Each number is 500 + 25 x the weight over its row's rms, rounded and kept within 0 to 999. Layers, rows and columns count from 0. Numbers have three digits each. The size before them is the row's rms in percent of the matrix's.

# layer 5 attention value, 160x160, rms 0.182, rows 6-31, columns 80-159
078:465500507548522531509525540507507497487478479545534513490509493495466484501495508499475514491486498492505521545524504508421516489517485483477520501499513510480496509527529493495564489465511504537485490535529529531461517544480552518489477519
078:499513522442538491562473429498448498524526531501548487474494481489470541498482475465529521498508512508508526507526494452491503494482500494483485519504485517512501489460503514476541496495469483497479494490500504438524502561503481494470470497
070:502498479559477489519498521525480505518478469555498503477499502504476502491503552486485504490502502492464505520498512516458495488513488493509518503436486501466482496520502466496504474466538483468476468494523524539466527493494483519471516579
075:548478510476477512515514516492534496463510490534504485488486522517543506512512528537494508490501494482456502519488508501500499493509486526503500513471482541493520534515488464507420504498529496469508452448476481509496493458490491531493489539
105:493474491453480521498528470519526478470523506534494495493509534498500467492501505530527531498506503469484496476497498528480482508442466504501472570499512496516529509468479481509495511488487501439514473463497512537535486455496511546467500553
073:505485522503507479483499518499524502477525517465489480517523477504492457503537469476468474533513499496520474515511483532520520504504496500512512412471522484521478497546497533488522511523460503508505531507460526563506508482499469468474509501
094:523519473536481483515464508535510523507510516472518498480475475490520480509518491463486493519497494508467494508524517501454515493531528497529518442467506527482472523542512532518498488500515509540484541497503483514480518500502455456452522498
084:548513490438474494458482516516512485507531546489471499503514502494485457523504460509508511514513503493480487491475501519450512518492519555516475492457542499508488503504506508513497515501469487507496520476499515539560511479511440478491513511
092:494496507490483494438491498486511483517501474519489486506529540504492474501504516561515485502490474474452530490491511530494488499483508532528482501495510507486502516486480503500476493488525480483518468463498446561580463458484447508502500551
095:486513456538517503494493471510496506541484495473471484481465511495504531523478498453499487477517521508488518492497508492459507497500518479488520486494498491498503487454508497478513502501494504542485546527526543447542518590481513509523487478
100:497514521571513484532478534497494522533457497479518491501475474490522532528503480467487484506484505521532485498520497461503524490536524452483530474519473508504481500538521537513550502512518514564497492538518492448458504531509533463481499437
089:471491501492498521483537517523500495475507539543526508520530495493504473478467484524488521507485497494512478527526512507468527503517468522488511538571561505480517492512517489529543497477484503541517490499490521512459447515497542475477469500
090:509504516446493508467532452495505466497534527491521500479524524480484503499468478529509544498498498497506516470493502507482499511469500540497471551521544482494526497477492488496516498509462497456502475477502514525543466499496521495496498551
073:489503512439539513499472535506488487503481480476495556503504506505447471491519473479522494494491502507496550513466500532425478502523506462494502446481495513518492492500505509497510489480479485447489500510541488499525508558495501528487476524
088:517477477458496489469469487476495495473546474460511492533494507506498500486513530503509519484512491511492535552456478533513475504483500529518460513504503523510512511490473496516427514514506486434516539494493478531497476473511453501548514512
086:475505485501511469561505503512482521503499500513560473530485481503480516532498476482454523504514498525500508497521499481499501500507498463498500485530482497488489493552491508508549499483510503562486495508492542500437521519513519491498506451
077:457502546419487527440510498530523490509501497435460546501501511521508448494499464511505495531491513484507476477532522503497517508454521475502483483523514461533511489488506509513499517506497526562510520499481490538515468471476496483482497444
076:556490440586498504504493513492490508518505453488525408507499502499523513523484536510453480553497513516507501507478494491533490481518500493472526481510510506497490503551512496486503516523501482500510506500496496485484536513496502495540493456
078:442508503523500492526492472531483511530490463484526544489477482490523560480497492453522505470487519508515499461519508458531493499503508481497515497515485510480505503457509484515539487479527505558483512496535509422466483560482532487480492444
091:521517507497524476564496512495444493522498486531548499495530465482507515514474473447497503529507508519518506482509492469518520499515489508498517467468510485482498477498521495477517505467515475478484504470491514495502509557492487472478492522
080:519486509459487486464500470480496509474526542478477481523478520485515515519487476476491502482508491488531442459512509494576494514486512523511484531548480493516502506454489497531492508547485519534498494496460517461523481485515452476529494468
086:481495519532529540477527518479550489488465460499440542478514506536470463464482539523519500513493519508507529540475477522472481499488478495485514529495515490512520500466519476481487488499499504450504528536510509558499452498481520541486484507
084:455509515493473490457492518520479489527474509430513543522557493515492493493502506522507499500483505518480516530499494482465502487500504525499480503518539471491483501518525498512516496509531495510510518503504473521484457486482510472523483484
090:525498471509499483542480501479459519514523431471540458488474508495524518514500540508505490493512501502472527471495512496536481502528503479507524466450473520501505494488484481498440495491539492467495496471514491416511540479494479507542515500
087:473518567464508501498523486497510486515487575517489533500528524493457491507493467516501525511482488497532467501516478493465513514470507512485474520500523462509504487503514507483553499491477496510496464498485499556547474496518502503472490506
076:456511459553540493520496500503494507506505426511497523470472484496503532462500541479524503495499489496477563502484501481493475510507488461480541492479488525502494511472475477484522483468523514536487511519529497440513527542492516518503504535
# layer 5 attention output (transposed), 160x160, rms 0.188, rows 6-31, columns 80-159
085:511500525519503570465530484495483474521484529506515488520466514421501489525487483473438437488531486491498481478515504437493496480539509532448512503490457522503547510511480489507459544505521495473538507509473522502496535488494499511494483457
081:496484514484535509520483514474475513523505538471508498547451514495469500502538489492485512526517491525517499491499476521523488514485522554449454525520487535519499414493518519546506499465485475484472494468491508506500522500477510499495504513
086:508489524521492532495502456495492514485457489481461503542465529462533477525481497487458499435526494525460472479550506471510470487522495495443553527441466507496518519494484507502491498493515536479525500483485519483515471501500502531505513451
083:499517493543478449519501484502507499539492459449451500523536508487541498524474500498506536501488515499476507505471537518520450487446486438493535537501497507471504503499474505479529483500529527499541482492523489469502423512473543478489541506
087:526472506477520498540508461456474496528518504534506482494516553520475510532441463456509500525510531504504483522480480504487445477465470542531490528530487491541525453471493471500508505513473513505530461478507504480494487527519541499490467508
096:458495477492512474541496523522508496477498498531526452457492464516502496467501484536505483487511502516525501519508493464509547519531502487525510443454517478496491514518535520513494534468490504496457530525476482491514559543522492490527496504
091:487500506488490472472467512507491489506476487468501490497487468474514485464483562536500513483500530524475527515505487470536526505508543471497574460489557505502491504506507501481517468498540492466515504526469516507499486484475518524485535519
085:480496459518495458541483502511493473475519506516483462473510502514508529499489497453516501471465543527500515529522485503513515522477522506529549461539549497536495473498496473514576459503506494505453513480514499527523503526516533519489506524
093:495495519533476482535472478475492518472460492514481520487490506508497518548499498470515544461492542544507476477488515531499490539454436460520538525514506487488493501513470500466565464493513500497486509498503533501519477524541536478517499483
081:529548482542472497478478514486494522532517493479485527515508514523511492511529538485477471522487460491510496451494503507529475515512487494513516476476493513509450463533478518505522492503489501489462517488482534588483528449490482575492524499
090:495522531511463522450526532535487480485456515487526521509489471489507476459507525551504498507487466477486552486524498469484539505551581500464502457464543502485468515495488477507518507506529515468496521512496496527503521470460440525479496502
093:498481485483493546525533510478491456497510556503529498508493513444484502515506492485455465527542539466488488497503444491489486491532526537513496486543505505496560507494505505482483544511517463510503509493443525477480520510528511479556501498
087:500504475468492454544498497490488522480539509512476492515498520519510507523490522457502508489507511518512505508465450531500473526481440520540505520595509547521514477487503473493535449485489474548463499465487503493498484515520508478499518520
083:494493532529505510490500496485538509514501497500490498506447481498528482537509478494471494495541494509494474478500535498537489525489464498466501500490477499506513472550477474509502520485462495448524545497536502471514546442437532514518484474
096:502494500501488459522487499490544552512540477500490499471538467532549502491488454484516551488510533517540493521476501539520509522473440492504461496476498466514497530513517503463463499509474496532495541497491513471518489538520543500510491527
093:526467452458531528462507521566470484519539519508546504512466514485476468472485493507480447497530523470503507515521499476511489529505518525515511437523489533510535482508482484523450526511533509484509507522493506487487519511503472530513496512
080:510525529479518500499496534468527498469499504540553504494459488533483516526516562457520505535509508490514528477525446505484538520484513531503469509510517518516541464482513501493518496488478451496424522537517512494502514474498518521476503527
082:538516470524464504493534497532505493498519540472499500486530513474484489477549514538515459479480474495502472532505522459506465511519517487502513479503476489464462559523470501531495487528506505519537496524483474510475485519527498493488513471
085:520508555491534542477528498468481526508501506498509526515441503529467513524492526488453495525497459476484531452510473507478471507518488544467446534483495532473513501465539525477488498476486488489478493459497517521496501439481455522484514500
080:478513498507521505546475472466457523503516540513516505515470540473476511478511470503530472486513475548507468500528486460514481498511529530493465529490475528494480489502527513563519523498481465528457495463475467516474542503512470512494497505
082:506488482481502482531499485491486516487513522487524500488495486517450526495504502484510517521478496474520537512490439538465492507490521516539447492514547521515487498486503536503531476492498434535440493496476488520482448502501463507524510554
089:494526516548446515461526513487510490528519463507495502505547483513575506521490510497492488518517470480506470510491568490510495447524458493457501539492463486494512510488509508493476518523505520501541533536504511485499508501452544459480503451
085:489542494474524520482536523529532502485483506547544477498497486493502485433500531505505501482519533505511496507536518519499552570484479495485495439534486489495536541522496440500457496495477527485507490511530538497518545516519502509467477469
093:524517492499457488477489485487531551500514469470500547554526519482529469524535529502496512493472453503467498525469532525519471494458522450519532529503495521490458508510459514517512491488506489538505465516532489476502486468485543484494575464
086:476499498465548487557502504503483501469510486552534446482488494513448516483502489492519496491490536512521503504531497511471551513500499543494482484534508490537502458506508460510508505488460499508464480468503489547505537528528442484448449492
083:502491552496502530466492480438469506537480509470479531539487518510515472548512482498462470510505446481508450460511506485516470476495478499484485544477487500480525507489512532487481541464470487471487507491488509479492538467512514495511538481
# layer 5 attention query, 160x160, rms 0.186, rows 32-46, columns 80-159
095:494487534590494474541481515489517543475501525506504451480487451520461481525530497496543456554537478469501513487507519472541489477484485471482486537500518529507500483529515474525521506475508516482508497522482534513514467492485525509471505477
084:532459529557482463541473520475529520463527522484468452473470463528463487521512520476543469538540456508490517487506506471493453473484485462526525545514543550508490475523507502534487515487499527506506494515482521495498481510492501513464519506
122:541461516528523512541477501512458515524468528544526479498468487514496550503463527488532463517469469514483475438519512453512479503559479503495461537507502510512526491509483495515474504494508472531523483487485485541491519456530455521472504490
088:490518550500520508479462481519497480518506504493495487518437488502500523527516473493521473504560484526533488491493475493498508532501505448514540475498453508545468511496479470519499465523480502520470548520487478474500495498513529527495510488
111:457543473490466474497523513480526499475518489476502501472539533487489444509474494540475552495509516483463528508489436535459529510436499495521491511506519498477503510522510534487517496531498518495463504511522547539510477511481508471494513529
103:443531512536466493469546503504524491513537473451444488503517510483490452495508454539492539500546521498477532536486455553480506513452495496500525501476473504493499513508496489496503482537510531495463517520522492522508424513498509486514517529
111:497546483519502538494537503513512509510508516529491549492474465495495532489479529472478521515486470515487507490475498475516522531492483500478534500457456489489498496493464475503509486507486491516479482504514508526529516551529503549500495498
105:506479486490493510495491466495490490524521474458503458513473538513498493529503476514513493468571554477469499540470526501492519486500501505499525484490453494536510487517510495472460508481512530521515491444503464489468506490467472534496472474
123:484514476450492521460507440496530459511517475503494545487524514518510484546518452533434524500530531506524514511493486548523538533477501527480507434489475473500474480481472511472516462526490505478492541496521511485522470542513532465532450485
124:471520470490501490445506468484539486502538490471454551493514530493491459498513451546471524497553522476512531524470481526506526489461520503499540467490491504515470494490506505479521474500490512482472516494504513466511453525484549492520497479
078:533463506510489497515445514492501503515485533472506453509459473528499477523469522508525498516544498474487505461531490519530505477477485474502508567528552503534517482491487492504489499474485474501507473511544532517478495471475515548481521516
101:442550492515448489473541495466545508496547495487501514505508533456459464509499451539495534489534505469456509551518466517499494518461509512544500522480497533470485518483484499483502495494508530485461501493505515516542443490480515448487513547
082:582467520473555514547462513497424497513493501476503533501482512534511498478449525464507498500534495504498502511443513494453504504535492490475524490489516470489508472514510486489488486491497519546531500504528497498476501497494484562518467467
075:554483571470486473522478497478476511531476503510486474494484469511531502459496498500523499539521502476500495505474499482501511489535471461483538511450492485523503499534497469478467542539514473525507473483481447481493535482534487512515503479
119:495528468501485501531531522535482512478489494546484505524523513474505486473534473528485488465466481517488500507510496550453481498501519512528484505504503504455470521507475499495526487524483528513478487481506509503519444469509494460527523520
# layer 5 attention key, 160x160, rms 0.189, rows 32-45, columns 80-159
112:519487526501524478532480522503446504526487538511513501527444531511530493485496535451545474493482503469498459484485498470516494463506496495480516525473495538516502486524507506531493502457529478512462458508500482528446508490495483494490529503
092:517507520496499494558520472477447512532490515519536505496510494521546509497481527481519472485467498519510443484483465473515489486485465503510522523515513490498527486490514513499467511483572449542500513503472524520503533511452492487521535487
117:526478493513500500555517505449505497519499493567528496503472479530478490524482528497523479521494517495483457482490495451509498477508454513485530545491460515521528498501506488501475529467522445517511495458467524510474495483498483484508512483
081:439482509517504476496522435492500522490502472491410482471473473515481526504507477467538496509465522484538533543510504491456519498498492532492507506510475492502463476552495520492480509539483522517490494499478480518503517469518508515485496455
066:548522497503488490505486491509492540500526551461570482516526539473462500510493502502474510520509494560543504475497465511538509493473528496495446543477504501480515488509476487555545463447538527496476499508541509481508483510522479474495479496
098:503528502487510523484506483501503509459523527499492489522525491444467527488509448489474537520503459523534530476506460531501484533470533520490470506505517506480467508487455471541535428496488529494467477507545530483515480520512521487473490488
141:493507462489447499473512488523535496451526500521468510519508526469508506462529461469481552465483477498477507491534468548478501544488528516532495525491470516472463536502435455524513487525472536504514481506507503490510499496536524506485525533
103:447529508497555492452486523550528491498483463473475483476485510496482518501491462497477526499504493500514548492500484504491501518478514487468521454509521510540466513520497518493508493532447527506477535564527465483525517486523495496512482496
095:510541501487507509493533483530435490517487504458474543483523495492509489440476464502491501501461508502479530493496468511455498523484512557503501535510511461478542518454510527459500519506511496564495489458477499471476521476490471498513493483
116:470520461471507536448499488515477488484487484482480532481514489485492528496479462534473537480511508474534554492495455533491475544502509538481498474523499485480488511478510508492520481532486519515502492476513520494516478537485513489496506508
078:500508506506476511534507482497511497507488491538522507522527505504500519496497501510530488522453509488483492517493482453488457486502431555505524520498443532491510524511484519492486503520532437521523475490473483495508479475512470452528510549
109:503491485464509500458488462509488497475520535476472519504520489481488528501489446494459541482512466512522524490495472542501516546479550500498489502500532507484475518493472486512509450505476537488476500501543530492480492503507516507491456474
136:480508528519503514531495512496502492540485475524506469485465499531523458495514541509537477519500524503484475509502521463484507479533473482488518512498482473525534487491497526465480580487481477513526503480473468508523533490492500493520505513
186:522494514511503515543462517465490502529494496511549482479478504534504482542494544495539480542509507478508482503504535457491507460523475490474524517530488455525543473494514539498496558471524494506539476482448509495510525447502459511507500494